From a checkpoint of a small transformer trained on Wikipedia.
Size: 9 layers, 5.97M parameters.
Architecture: LayerNorm before each block, biases.
Each number is 128 + 24 x the weight over its row's rms, rounded and kept within 0 to 255. Layers, rows and columns count from 0. Numbers have three digits each. The size before them is the row's rms in percent of the matrix's.

# k: layer 2 attention key, 192x192, rms 0.0628, rows 90-154, columns 0-47
# q: layer 2 attention query, 192x192, rms 0.069, rows 91-154, columns 0-47
# v: layer 2 attention value, 192x192, rms 0.0843, rows 64-127, columns 0-47
# o: layer 2 attention output (transposed), 192x192, rms 0.104, rows 64-127, columns 0-47
k90 093:084138069092102108123122144115142142156136135097128146144114143095151114100126137182145166116151142123116095114078118141088141129156129137163122
q91 088:084115155137103168086129147142105131153117108098138092118125142142172117112176128174119139160167129125108174097115112155085136106139144111130121
k91 076:119091111091091139168140086088121114131137129133143165155162144114139129136163124147119108151111132112106122152128161148150131131158114154132129
q92 093:141104128089097141149145137166119127131099138100106134099109101182128118066113138116140094064161127121137125181108105092119128097134104127136088
k92 084:085125096126123144104092135125124131121121107164138098127155119072146123176152116166081161162094133096104142080067143125108146095120081128149137
q93 075:081142132120102109120118082131137154172125116134120114107154153106133128108155094141128127133151132129138154152128179196110135100167128160157125
k93 075:156133163117088113136115149111134104137135140108152144125139173154139139149140129133124132116099151113079122119117114096150155140102155144118140
q94 074:127092099089125151152106163102148130180159139140135152148125135093158129131156081095110114129141145165135086127129151114174135112092137102109122
k94 081:120180120141133079126147129113130097099142136137115126108143110139150112134135147154145087115117130083113168119094090141124149123166136117129113
q95 075:157140140134110091138120180105152136129139138128139134146119127129114152083124126124122110109157067140113141151141101159115136122109125134096097
k95 079:151133101137166154147129075111098100139119103145110105128120114090129150163113119116114162136107109156087114177108133133149089130108131135158139
q96 107:104121115080098145122096165125096131196139108138094163121134135112168094125144164156122149147151135115117152160132123135129131141141119148145113
k96 092:116154166180126089118101127119149148147143147125196132145132171127136135133142095159122110115104158124129136165132192119124126103136117107136131
q97 096:156133127136151103142172125133102127090105158117132141138109127170106149124121110116102145116113154124115112119168124137159145150111146151135150
k97 088:167106095144143169138150146143139102091134098163121092155128125127109139141111134113149118134115139153104110121112082069142102101120099102141092
q98 082:125140107126116120122131112127124109137139127124175139113134186134169109170160120154105144125138119096150122166153187137113128134116154129150153
k98 081:131123153141180142133122111155144170122105147110147173138108153126097106090118121129084104124086145109134133149175151117141124133148131121129088
q99 094:141154126120152151150125118151160113152096114114119085144132118105111145109109152093140158131158087166111139151113104156131166119121141135136087
k99 090:090113113127120174109102115119082162174130123142101126097161115130109138113124110160127141166145160147097125119112100101108127160152122091158156
q100 085:153100154086134129123138107120105115143174126135172105129163118120146143136141106150089130148114161080123109132132132117164124144115181107127189
k100 080:148137110148127129116123172159162161078092128165141157142092147104101132171138137094131101147123105163120137108135150107088161120104123162088106
q101 080:099158184120146142103114084089075139153118143167099087133092169149160139110101179170125074135138120088121124121124107125124134155198165096123120
k101 077:141071139119096046151094157126137103119111137095170129109156127136131106121132061091112088143128124170114113148149177135142145127092130108138149
q102 089:080113143094090140118084130079101140140158145128169123118136131121151089142149120133123108116104154131125114119135152136126131160124126136113138
k102 084:152096144172145096157169101153135095103111136133114190161130161130114137118122122151121104128140140119147127150167142119125130097157157143160134
q103 083:144130114156111092128130123118105117122132158139145104139120125156153139161127140123150153135132188105080132123164181132139089165142160165177151
k103 082:152149132157152120118093109129142140133135121117148160122149183118115120111122117130107132163105093109155151131130144117153156122123142115109143
q104 101:150122103099157164153161145122138147100118076131101103146151117099105125113133112099138138122151123150127103122117107126153127103157126151129082
k104 086:092136142149126112152066116131096117164157115109116120108124102126145086111120100111117166152174091149133126130052115150090118097166113075136110
q105 074:137160134141095085097097162110072126136129138150101159113125134092113091149151143146131132161143108121116104122087098140126148172138120083142090
k105 074:149112139161112104139132083186143122127142166134134149149140163117140103102084104141047126109146153124095128122142135123125104139104149145126110
q106 089:138107097157157179106126195151154116137128150141121119125125103129113120100105163114118093136114118152128115119107061138160133120145163114121144
k106 086:110135161100084136117136175099109163161135096123069150129122122105145107146120120182131127122118139145150107130108107117101126083120112136155111
q107 083:120093129130130091108155087102146091157162133150103140168165131133145092127156128108103129104100131125153132128154166123124133121149180134108144
k107 076:159131141131112094130148143137097119080092142120154151106110098117093141140100144127130149153098139140126155139148109139167170139150093134178153
q108 069:120112135077127146098143127173116110057124151124124160128106109146077143100158079126164132139121112147132145120121095104172129125138116121142106
k108 075:178161118087130136187143123110151152103166163119129117162136145111125155164065122128109117128132094142095144116102173129089169136129140136158134
q109 088:131132158132108134155152121117109131156130178108160147177140186125118101157136129139151123117121150113103149128108151127132107131146125109142149
k109 081:115143143156143086123117081156141137130102135111117143122137132160092114121126168110102098129101123129112119131165141135143138138164157162119117
q110 073:093156144127089158109080100112137185135133128127107125156104159130171118121118128125142125155100164160108148113154139131085111147126098116142160
k110 074:129145135132148108156176163122119079137157124138166118098139144109092090136096151139132146072144131101094113141125110102174105072087128097121125
q111 074:088159167166153098072129098126144144136094176133116129116144122091094161127144160108157167144173155051139118130155148153081126152134118132128145
k111 070:131150159097124150137143148142164109155162154111140112153159082133176115089127141116143121178089117158094129097090122139147096137147111165120108
q112 099:073117138121127147129128129149127136170126108095105131131158109119112110115124140159182184129167107149123132137076096122105126106157116158118139
k112 095:125107115131094117110083130118130116131130161130183111152135168112165085142129128134113120128108148100132107129132128194112128155161141126123117
q113 093:087103115131104133090089133140095105168154151127076111116101100139139124150138138152131093108120087107122101128133155147121109170143104138089141
k113 087:144122188165131112171170104131158124118108141112170146149142167123105137110137109115159134143121148118121173105117148176131114154134135098134133
q114 092:122154136143117059127176150129146129097134139111137139122161125129151138119113133134109101088100136101121141136145164155104134167150137138127105
k114 087:193109111174188138145157111148147112125117136158074135117109126170098111166162158092152122115113124132140114157125110133162149115120125128124179
q115 106:120147146113096102117112102120086109150112144113124092133134165125145135146152138124149139147108133106131142147124160128116098180144123180124151
k115 098:174109163166114077136137130123157141128108165127164169160134181129087121133092113117099135129134163134128150128137149133113132132140150096143151
q116 074:112142109132100071099115130156108111125103146183156139096133106125144116060170120101109126143113149142114137136125152083164152140099140163149118
k116 074:131133112136119149161112105140154182112158136117161137117108134154138131174078098149127124123101122116172144102125136133122118130124138117120134
q117 072:131106068118098140111124163155152134133112116096106139123114071082164123104164121142111128157163134119161078114125088138127129148139100099149127
k117 073:124154156128123102155134154075108117154143110154145141120136110134134114099124107096125151106124154132074123113107167119153107110103147138117109
q118 113:158152085127138161146125138127141129111140124143113114119108065149102173148113136109119136133130113125136146136123070117147159085133118125141106
k118 094:119112069133128153111162134154130156169106128111090132139113125109171133092118116137128156121178112169106124128072107128119113123110122093124114
q119 067:102144167135115134133099104126142094145101171139122127128080130135166114134110141144108164104126120126124153119087127073171112139121157091130095
k119 067:088109095128105118099142190119096153119157113117121134140133136126123095135128165124105113138126125121074110122135102179089162108202140137127145
q120 079:139134123148156142120164144124154141117122133105093114139140086127097151110106146129157154124141151132172124189161105131135103078141094116132119
k120 073:114120138162143130137104123115117139104105117117105112106097106107121114133148159160151131147115097164134113095091061151143144117142134136141177
q121 088:122154129178142110139126128124162131112143156117136172122108121103080138131096117103113127111106141110092121125160171132130158144126154124144153
k121 080:145122158113123151129143108126107124116121155144115113104114095145111113142146145088155108109141134162169126139126116079144125144105112132108145
q122 095:105136072090124161125118148103108162166126096107098113104160113106145114127151135156171133088124132174113103115115107125101135124135116122132106
k122 090:109072152153087096133102129143170117159137132119151139141089128139156102109104103143153135144170147100140145126140163162117105136157131122123119
q123 075:114150120094174113095056110120132140147117142128121157139176136119141128107149150115131163158106095100164146136117161111106137139142159119167156
k123 079:122114162140099098167153121153154129178144134098124156117115134153118087109115142181113101090140114171135150159117151144130130129129119146126113
q124 079:125125113114124170109108123059143136160140081127098105120109135131091138117132128128105154143134117148126117125065098102104150136122138114140159
k124 077:122122125131110105136130120162135127164146111085173163125132157107168098112099097146122127089137127131142133102147121177125124128116153154118135
q125 076:104115085164074069106122127105084134156137087124137146138154179152128121147128121127121094119127117151140116143145148166149064109165127140111153
k125 084:141179141158142130135102075127152116108157179128162139095110109091149138126111130112134135129121162093143128136136138156144164131131125113111091
q126 076:116133149087135096144150145097134114118111155126151149145138164134129107135102121128126124132143097102154103123147129107102111127096211115134131
k126 078:118100120134139128152106107157152106134153116150138132066151132090135136112148129097076136151149111130106084157182143146163129130136102118122111
q127 089:090125124099136161122133140131123114145111118113146098121095096134164139108136133120127139107141122143125098133108081126096061138129129126144097
k127 088:073109119116108111136086119139109122163120158115128149147157165093112108118088098112147150135112118143108143105149170132122137110156125169146158
v64 100:139142172141119120087112120098114128135112153123146161128149109091120141122142102114121118123179113141152169077156123176153129143104169130152128
o64 109:156139128134143152156152142119143125136173114163098119143127146149107127109133145091113128114076146163108080181122131121108117091170119137099084
v65 104:116141140144153168117146122146108131114141163193145164149094141098113153140085106119090128132119147115140095132155111122139076112131189100111127
o65 107:124079122134141138111098165128106119135122124093106133127160154177145124102137153119151097164121068142099144132115145196141130152161126109176125
v66 123:131150153135142135086138160137091110136176159092135170129118120154139182101170151123144105103184113168133141119116146112143090129111169130110175
o66 130:111121151154145093145138113090125163122110149091119132169145091117093063135107105115139171123111117090153118139125096133097139115147126119167139
v67 102:135131081128142097129068093118129083153129131154116142133090137125112127157127198113148111083107149157143150110083121146188100112145125145123113
o67 112:111124129142155115140164122129153192130134129170141126100151108137137123107125114164101111149159092110118080165107118105076139125129128089097149
v68 104:151108108168160142100125127095187119139106120144176127166147155123161148105054099101121141150145088131118105103158172150143151118108138110129145
o68 111:143128101089118164149136142157141122135158129108085173136126146153122087122184149147176124155106143119081148146150151101139099119176134132121091
v69 095:127175106145148121119167119119109139119112108079121078099156166147175086105142138124121134121132155128114138130123154091138124138151141153104133
o69 104:142107125135090103144074155147134114144102136128149172169143095107117132119151144128123162091136150118136130101136115098120147150089136134130124
v70 107:090094118158083115152096113142151156129080109108130105121096129106105140116135146166164114155117127116133133118111116136145137139139126095160140
o70 107:156132112069085199105171097147101121116172156150160118101134181132115126140138124130099144102132142126136102123108158101115117145104097133098134
v71 112:129105153124129114133120079135163133108102093100130124152155139134151162159147123104112110138119141183134081086098099098119153120155071110160097
o71 121:147143083149105126112176121175147148150132126134104155117096106124159118105162081122111145120116098094163198118146172149130183121113118105091134
v72 102:129145144125156162164133133128145136111090096133109165157145113178125135106115113097100137129135119169124074101154110154089124110110144125148164
o72 111:104112135120103091122077136133118132171142098160103133171131114100184113142158173146133123130128106106143177139141150136167166093120113128136081
v73 100:111167139137146138151169139116141167122174171121120121104127119137128144087167112096102127114148117104142079153132127093134158173100097130107083
o73 102:114125134139118104097113181162135128154097143095125140194141115130119134126103197140139162132112139134125184116119120149185127116138124096152148
v74 105:115139196136142146134150098166134130147153169083145123153149169170103163144121144132105113130111151168102051153135119106149102138128144124111129
o74 114:136116090141140144072117154100101116096107142110130147137127071092146102107138161122125149142133106122137150098098122151136140135135134116143152
v75 104:113140154126169126128136104144120079111127115110120187113173178139158140134121130149111132096140139166135135131199163090144150112134129143077139
o75 112:145138168123084120170087119157146131129142126116108130155154113163116109107175142121150131112123109065127121127143133131125146130117152146089113
v76 126:087148118132158120170108111121118109121108162089095148149150102157135133142129163125129122079085168150128169097092135107129138105135108143124120
o76 129:131126150117108096086126134138173148152164066140179153148112164097125132129147105133098155160173138092163115169138120152089166151113121144118138
v77 113:156138125133155179140135097118054141150112144150108170132095074099122147118124131155125101169133164106133122087168160167115151108140189131128131
o77 118:132111158105098146124165131075163141124173143111150103158138152154131092139160141106102117121119117104123149149099128137132067118119110119130144
v78 110:101159113124099147107143199126103145165127148115111103080122116173102158119154159185144109125092146130103161139104133127136113128137191122104130
o78 120:134157137144122117140124073117130170129125142167160127197147097087106122166121129092124166124113167105158077118129079100149100139135118121128159
v79 101:092120130144120103174125136136116173114104148112148061138122159117144153133071104140112133145071124127092146123173126133142122135132143155091135
o79 116:150140129146118139117106165130130065122158125131141150132135090109123130147137190115145118120137137096121132153131125113086161135111104146128090
v80 108:146142106139142151075133103127123131122143130153131112127135126096102124154169077157100118116181118087133156143179142175128128165107177123099131
o80 117:163157136156150140164130155112116126113135136144146092134112146142123116092105132094122119128109102131071105128087080105160075100148125145132155
v81 101:147133095149132119118138133141137165159128153110144145157123190119098139133107155142129148119107102082142116137071084120107114133072150117144170
o81 103:066100133154138131103110140152087126106150164092159151085128140122122126152109130140143095144138139152108122078122167140095142103107083150179110
v82 124:147130149178152165105113129150140132122170157152126149120105131164114141104153139091137174134179075109137112154096114161107137130072136130150104
o82 115:096111122082162130112151169154112171128087148103108119143142157149158134135100130132126104121115168151094121122111095101191106118168106113154120
v83 106:155142116122132144159113139131127144075124158135133201143129119107101136153102104144063159123179105131147149148151118111134146147153129141110095
o83 110:123164164129144082101111164147119097136110068129128062093094172155114114129126141099128127101134132128076105121105145141102118108149143127126122
v84 102:151136109098113146143099118122113167162161127130132112104122132092166140109143093111128161175137099165129124145113167114146151145151161167114085
o84 111:104123146147132088165163130171133111131113126151141137173133113150150102168150151134158130073117180077126130143158120103144102101158115097107170
v85 107:140164145109137186140110131130126155107187119150132104164129140138077118122123130070115109138156101111125073150117118170160127182104098132158176
o85 107:133120096119140119109162178125107098138100138106086173137127118136144123091113113142085130121070073173095141106114117126105142135112134112153145
v86 103:128134132134104150136128135131151115168174143167135167136101105160086103141112130102121148179090098128147092119125132160074073089139123123105157
o86 105:120147120152175156100136155124127156104101129117107113134143163138175159108120130126147125132095148157075159141145135151132125124116126105129114
v87 103:075176144140114141137108128114113120107151112142149150115076147133074159109155149169094103088138132140146166135132073148163145136129159114115122
o87 107:162108131129116113161142091144128165166141128161150094161148078123121166127134139103145148108147117108120064125117125104128140127165136109115142
v88 091:147133117122179119116121124113101113101120087120134129138163119111130154135157084169107161161134138166111153116118109135107127089124158123167110
o88 089:131116147104124114113138119157142120157125129112152130139147095114115096126099145086171174079157158104130129129105151117181106127169129156129168
v89 117:050091131110111158165109095151151128158157156149127120095133130142111114124125111083142101114124104097131112144143098123086097141140114100125139
o89 131:119157120146130165063124153084136143145133119145092168095122187101127114089112099144114128125097125148071095132135137136142167110140135141144107
v90 098:091166107137135157181159147127144152131168128154126128106134137158123138133136125129104073073105124141140147107154129145108137116159170128110172
o90 097:109146185141116091120101144125146076155119100131143152181142104071165133146146180109158195138151148125135126153169115140165124135116148140110102
v91 112:139123154130131138092136132130183126078136147103170183135172108154142147149117101129065145140189143157135133160133146063129118150085094088084136
o91 113:119135108126125067121134126161086112135130129108066129110121146140114099096184110103127138130080116134133116106137154171102143121137171111124106
v92 091:133120152094117075118177144103130154104151142140151069137148127098126148106110088175122116141114091093101100126103126121162146134167132148108092
o92 101:135137121140126155117093138140125109133126170110106135106104101147123122153117134126156147135136159174193161120126150132106107140126089084120166
v93 097:132122151118159145169162117138140120108090115167069092113125132109133096155115103098132132107143179157111063146125161164123158119145119106127112
o93 102:160124102136073114103130147148157115151162078115160174142117108130153151124162153134102085163114107127129157155117088137189132117114099164109146
v94 096:094109152101120100121113147138179112107096139093142149155121127180139138127099167167174128142135110154152114174119128083092121152142138102132136
o94 090:128092141130113142109128090119084146105090137164122097118127142096124127121131076117142108094101153124140112108143118126117156133083100126156135
v95 103:108101122156140134056147123139112167159095120168125156110121129116139101156140144107109094110158107078111164132173150128091137141119140118131123
o95 111:156131140131137122191083131100116131092118145136160097097125158113101158133107124144110134194145146121141130112154119105125106110099106146118136
v96 104:130186135115143121149143079155126076112121117128170166172151100147136149141121149099081130140147137138126155122156109145140108112164127113130124
o96 111:125111113111115133128135157147130111165138110105109125102146123125170095091164149135168139109136102183123135135122140169103132172094109149108073
v97 108:119087116093134082104102171154166107121110135126150111168126104156121129114079147164136139121117103161086145126098149117126122103147107120132120
o97 115:104144123191178126159153119159128116143153124160093179078170093140130074117152098131140127136143139133173137101125140135114149121149097113104106
v98 108:154124155101136138116172167157151157149121137151130104175109156127101110153142101108144144113121147115136101094130122146098154165144085133141138
o98 106:125162116158160125143125146132141083102105126105128139085137119135131133094118158144124128158128121158126178142175136149094108122122131144125143
v99 093:157156112118117146143105107146103133120145116121129197141155088135114144130131117097135086158163107121169177134149127123120133128135134093151101
o99 102:113101181126137150118158125074160105132106109121100107098105200112125130097120116089134145074128128122107117133127143098124125102123112139137143
v100 107:088122167132123144158093169119125126142128143138118072099119148123112127091125119115180133139119170157077087130143119138104162115133115106123134
o100 110:145108102114098105091145111140174118160137132141137156165140101125165138155140115101113120117114134107152106148122109124154107126155091116095179
v101 114:077139149125160146177139119112108165118163116102103086103143140113103155131156116127140138119181121151096142108146150111116133145100139130104135
o101 125:130126153108094097116145162125152139182154117155146166160136078102136088140112166145101157108121160143140087146077111123135120147105149121122135
v102 108:111169114136115115120087130112126115113198122139101162109082150198128149122166183134142131124123142096168156139062086137116124126133167114129106
o102 121:111102128090132120112116138110096181104084131134155083141138144096123170114070108128171139146160136126107105103147123116111159113120120135150151
v103 119:092147161143163117180132137125137082132113115120098147156143110149143142120103112168118112111160163148135086127169131145120191087113141133138135
o103 128:129123120120096117069125114174121140141123151107172121120133114134187145131166116110163134121126132102145154112149131155125119129119142145114105
v104 109:117123144110131132150197156149143098117090093118148149124125136113098117168133103138098112125122129126129131126177082130115137132123110102139132
o104 110:153163117115093136139102111102123071145143117126154098086118134110141123133127153114156114104137122159128125135134139146087150136098164159114066
v105 109:059110133092152154123137171107138113108170123076138128133106132118118132136107079100111106123155115144165152134117100112141101133128137116098125
o105 115:121081096171145093140094127094137132191114146150132143116145151138106120120175142128124141100124092112139127103164146118148167129149132142129139
v106 104:136092120120171158166110083161116108142105181144105174099097116168148123143149168102101115127119158136169083144150126095076141106144111121126118
o106 116:111146143125095118060124126082129183148116100131126126146125188092134137127152166155089112156154128118119179136132120148162130108128163139132133
v107 099:107147160116113123147125111119067131155134108141145103148132168099179125140130120131128103107097152124135126099166111152180101139162198129127106
o107 108:171091111117112170133111112124132138118125167149118107151110102129173143139156147122164104100116082103148121165098124088122144145075104129135155
v108 092:143093140151077151126105125128098141130085141152107128127109085127112159068134151132117157120144111141110122134146102149103138099112119090126140
o108 092:142097133092127088123123131164128141147180083140154166125094132132141146158136096098106093125122150132163116127147119140126151140119080088164114
v109 097:085141141146123123116120121089164124111165117120151141183164093142165108121127113100120156093149113136121131124068082109129102139092119130142169
o109 103:107103078138122128114129131169129143106131108116113208119138123132135112109107090132122136135110102116131090126133136129100169119123138117156097
v110 117:135160111132135143105159170148113144165151095155105117115140149094134091164163126070126103156140135127140149122107142124099123145136110149126170
o110 120:131125121130135106161130152097159091114104147104114110127141137120125134096097135160122131160122121104100118100147108115115091116094111119138126
v111 111:095137119138137149157119097145110141164145114129149140151099146129076139135095109073094100127123137086077100117157148161120127106086112101143138
o111 117:149107098102101130094139161065114108146118133069141139129145186140150134115144149138155108152161109121137160130108162127099140134112141172171141
v112 095:151092126162133147111089139141136103112109146104138167129119082130124128185136121131168164168101137167096168125115148141132155099134122110119138
o112 105:142154176085087139100151145093118159121121136157134097121103145170161146168134118093108086111125156132127088120146128132116083116118102168144136
v113 108:148143165131107082115146159122122127117147163147117139127113140128133137094090171127161125126091184121066150141098113140196125181109132106136131
o113 122:085136138093160115112126105160114109102155164099132157093120106147122124167121160137126103148137083202179110135131128134087118116152131140138107
v114 105:171105140114119107141109087158130142093132147106174124138164100105134116155111141107114131155141134099114099109168144099142157097156093081153136
o114 114:132117125124135144118155120138116135144163143119033123107107141147118144095129065107121118117117124143149121131137151130119138156123104142128139
v115 097:145113155105145130130125127132151117123173101197124131183107059118090129112160099075112129119126085090115104093167096106117123096148152116137114
o115 105:086163151135141124092124131086141194135128134095092129098184135145130132123113121113158170099130165161128146148150166151136108112188128149109135
v116 101:134139121138156112127111104111106133127141126103166133175142128140114097129146099121120141102124141113136165123137086163089109067104089101107157
o116 107:160144123096112106113118139084136120134165138113128163139078149129094135098105066108143135117136146121127121139115136105147151111105133157138152
v117 126:111154113118154146094145171139105121131151105136122127146107153110113103147157148082162103111139138138151163111135135145115078114127135138132167
o117 134:119102114134127094149126106093115079140102155116166131123140093116143112110099106116106112122141119104131117143130136104118140148078101143147102
v118 110:137174092155120066135122089116133132144140119104160160152125131135132121144110113126075127132047104122132123139092099128129094102114099141113094
o118 123:129119168095136165123102150105126143090133145134092096108153143151120157113093167133189134135141147118111119095140171090094177115122141146142155
v119 099:189141122120138153096118119146132121125164148132120149102131064117127121142149121126140142157109064090133177122124162103090132116141170120090105
o119 106:119153164151161137192087130112187168094111151123141077128157178172090118150104128096155158123124176121101111117143120103136115110152120140168151
v120 107:116147113133133153116123104111148150092146129120130129115183086150123122152158120124093096132162126163161221172106142110165091141119092150097097
o120 120:138156145140125068125122160097130098134098098143105083132125139123114105114115110107126145141132102125100071110093087130159149122132146130160190
v121 112:110158139133099163127144092092147153119133127158109132164117107152110153111115110123131089136185156079149122117138117164157132141119131107118129
o121 113:135115129089127115139162124152129168143125125114126158146132205147121146130142162128131124151097099181149127125142126111114115128146151110150167
v122 099:153085136112080136132136129150101136158135116142120086152087107154137103177138090118154126184076143137168095156102108138043143108152147143167163
o122 109:138141097112145139108153116097104119090133167116133117144127160086159193102097116104145144096148172156133159095172129100177112113090141119143145
v123 118:126209130136155120099154134122105136142159113162133122122129151092097160154145130112137073141135146134152129096116131140141143157138152161104147
o123 122:153115119109118150158122134126112079123133157077131109140162104163126107123109173130110187129119104102103128127114110128128079146099119112116119
v124 108:075164136144156131134084141144138140113141129136125125129108135155106119083112106139153102142153121098126071143110141148103162167083139131119151
o124 115:153141137098103141088147172162120120152151104154139158176109164154146122127130161165110125119095089143086147123110130128114121118094129124122127
v125 104:111164110120180120100153130128130127144141101078144151189149117135153156103096151106105095130127132188149125122134104108161094128102132125104154
o125 109:109077086143147145111103149092089114139112133086117170100157102112128085083142096138163116111131093110124125112101150144129140153126153122137116
v126 110:139161112135103178111135125132117161160171114136136122133150123090107131120143131098157101120139116120125113156115159187148161162123121152128177
o126 107:160128113083092163158148176079149124105124142072128138130120143129147126115120153145129113124135145160111108144108126097098107115097121122155129
v127 100:134128092149110131107137094142131156121071157168135111166124122131128145133173115140104084094117095103083092138155148185107138074106153142094121
o127 106:131156123160141153110139149119117115152151127115143102089116135095106091104137140126120137168154135145132153104096117117136123124152097108171131
q128 083:129140156136144121120108152117175104143145158125172119152145142129162087142095144088163096119118165114103134128207136107156086141124174140115112
k128 091:184092090145141145118129086146143151107092121133124158095115111181122121156148148115113113115142105130122119144136141110165141127093156136127138
q129 077:079146127126101155163141089140133128131101142154119108105125127147142100143113101129099135157134129144156147108141149180146131157180112144139097
k129 072:108117160141117095096128147142140133164121108090103146123145150132167135132117136097176143131096119133127108136127149126130159136103154131161168
q130 086:151123136153145102113190132134152130089130149146112148155139141122143165124067145110124072112089124119173115122138122095139107120110124110094145
k130 080:106127119132131138163107137118113161174098146090138109141124088149130117146174145120128131132138120114100143131183154132137094118131129127156097
q131 091:151154117166154092150145163159189109110122110127125122135104150135108116110098166069115113195134123102126133153140133078158108115123150106111139
k131 088:146138150066127196157136092160155160127089121163111121116122103106096153133150103104095166115181124150089117163109106117088126142088131126138115
q132 084:086114092092128162166146104176062123134137138158138146121122119134168133113144149165101172111125115162161130150108131145147162135128094134091124
k132 088:119133161103069101151075116149147127133145135087162207147151127091154158144157062173073118141143109146117107118083158174120108096132144144149115
q133 093:123162089123141120108155115143101137105106118165123097159149160144136138125110087116110115075110161104091131157132136112157161103130111148117106
k133 090:128105150135153151128179116078115111131131122146097113102128085174128143150097170089139105144078125191134120140135124139139083154091147131139137
q134 089:161146110154147139151115163133141151098112125133132062160121106152053137137082147103122097134126122160111134087103101138146203104132167109117089
k134 087:124143146119123168118144122146098130082144125171072097090153106117176107150125135111150141171097080147120111125099129118098091156081091108129130
q135 093:126140112150097113111131158126137126138123171126170121127098184119106163160127118110083101144115124111112083119139127113178112131141130147052129
k135 089:153152118133185146085130076174096140145160115129135110164131121160101135135136144108132097128127117103086105123146139123167116069115121119158130
q136 089:150141081130161157113164136124094144092151136121069174134141093108150109130182110123145145103143136137120136086103096113089151124085119117164127
k136 086:089178129150086101116120167177158119139134112101139101123155122101173102111114130138118150099164149102117107128111167155135152137143120141124106
q137 108:079131107106123127131138088132082136133122113126091149126148139120149095118127125138172164128138131136134139164114148137140130147131094134143116
k137 108:098113154119075102132120138137127112131110153117165146176144130133153075174128107124144160124120159109137125164138158188117111132112150099140133
q138 087:126115136116164114147123128112133132148106130057142104115112164105157145133133118109159121119134157095115128124139129123111167133143143126133138
k138 085:150143139109140087146138136118144078100136121153121165182123134116104127106115127079105093108132120115127098141146140098133147148148129166112140
q139 093:131100078130136151149145166122146105111122111087111137143137111141122109144129139160132126143121120157128169107087089156137112123118105128123154
k139 097:110138162107094131118116126117077182154168082186101135117153135107143119116130100172108147125135127147106155125110130116116153123129118141136135
q140 074:078145145096083111090118117154116107126171134152142093155127110142133156134109096082119113093089129081143097113121141092141161148108109096056124
k140 078:127129132124158139134158162131174194096099182126118120145162121103135118080131133152141117125112111161173109125139111165132117105134127131135162
q141 093:116145142068136131111100109144119099171137126119205113117110140151130108151082113113135118127139120110087148115141131067090137158099170122166158
k141 094:143077102169139105108125105150154182094149151096123123112140149103096160098112111165138158133148135122169124179125170149097133125131122129075143
q142 091:115129113108100140131109158135093105153141077125087121121122102161131120119110102164144154125118123113133121092129141177142119128126109118125141
k142 090:088125156085116156111104124100134130149154145097138106124151191123100133102142134154118094127126182095121149124154135165089141152171132167120148
q143 089:161125108163155149138124127157150134114123129121133167125134114116118140084101147159126167164172116165177129110102088179100123150122127098095113
k143 090:139138103142134183133100126137136122168139086145120101114130093077116114091144100131137129142149099160134165137092079103133134091153110133137116
q144 073:164173105129173191141126138141139124154113156152156075146114110149143123119133111141118104118124149124082157152109140113136121126108110100153077
k144 071:114100145108142099151142106118170059102113121118076160149110149148128146122131169077106140185098100134143150124156113105101083139109137141079116
q145 080:132154111169115097122158145096161083161114143164151136102151139135139133093128154137113120159144116170174106100110101126115108087095100140087171
k145 077:172109119107188099116127148132090154115146105087112127100077069156110132144104094151115130138114136162149133141138122097119155129146112071134105
q146 075:126126120126116135141141146098194098122150152124159096126129148131095141123093138079087129140148136146102133122136140117104201098148127163127120
k146 082:117071142094132140123109150133078117154112092173116133165138114121145159127099125164111130130145125110104105143122147092154085129113146130087114
q147 090:165126148087156093121142141159153099101160162137182120127149125152112139097143133103098122131133086129102102116142168102091121091142163119127112
k147 087:150150106128135130122114121118120198092116132083128164082153118159118160150122115127115111145171100175119126135133109072125133122064144177127153
q148 086:177108130152166146136128158131142132113114123103073139144143164121111156094141100095109142167101155159150135112125140105121130091109145139093101
k148 083:113167127127162107153148133160148100148140117140134154112165128125088121144135165103136162111149071123118125155118143120133167124158141126142080
q149 086:098111142142159084100102123141164127137126125109128152089101108069131175150129196128100122115126116158130098167154142124136147153083178123142133
k149 087:123180090136120116139159125142145132131102123194127094138121116167084139106126114109110150093139161139123143126113135112097126105203142139143126
q150 081:164157124138139118139098142123142118153096150141166139121128145175111111119096117089109118134144143114094096140135174111155116088126125112117110
k150 090:184130137122156154163155107110140105108075142117131100125148101120134169110136127119117165133147170113129159158155043121114146159134127133113076
q151 091:075081154133144094114128108130124162129097154103150120104139151123142125127138116138173135078128141128120128149142158118153126185153107105131149
k151 086:179121124144098105146104148163129093111108135147155142138146157100158162125103140123098144145115148094145127144145151156117135121115171111101097
q152 082:136132121109107122105149151098075122163097105126143162178154158181135140134143160145112104085100133111153125104132142119087118132174105100159162
k152 086:137127135152133130149145080127184082092147145093136077086095135153127153155128143134134175100101112093150166147160109118124100151138147111135107
q153 088:078137137094136088107098135158127108142093154133165167151100158131126125101080092131145106165136128099109093168136142126150118147112138121110120
k153 094:162153142151119130156142095131112132141163113125155100113138118109104124112139143164149106124137128134102136130150142114143127121122137100130120
q154 099:081115101118086086126116087129093115137146103128106178116125146100144107122126101149167150120141129124137125080123148142115116133112097124140143
k154 089:109162161130142139164115119123127130143126123082175137130133132108144100117146123137114110147139129111119108114117128158133134150128147120128122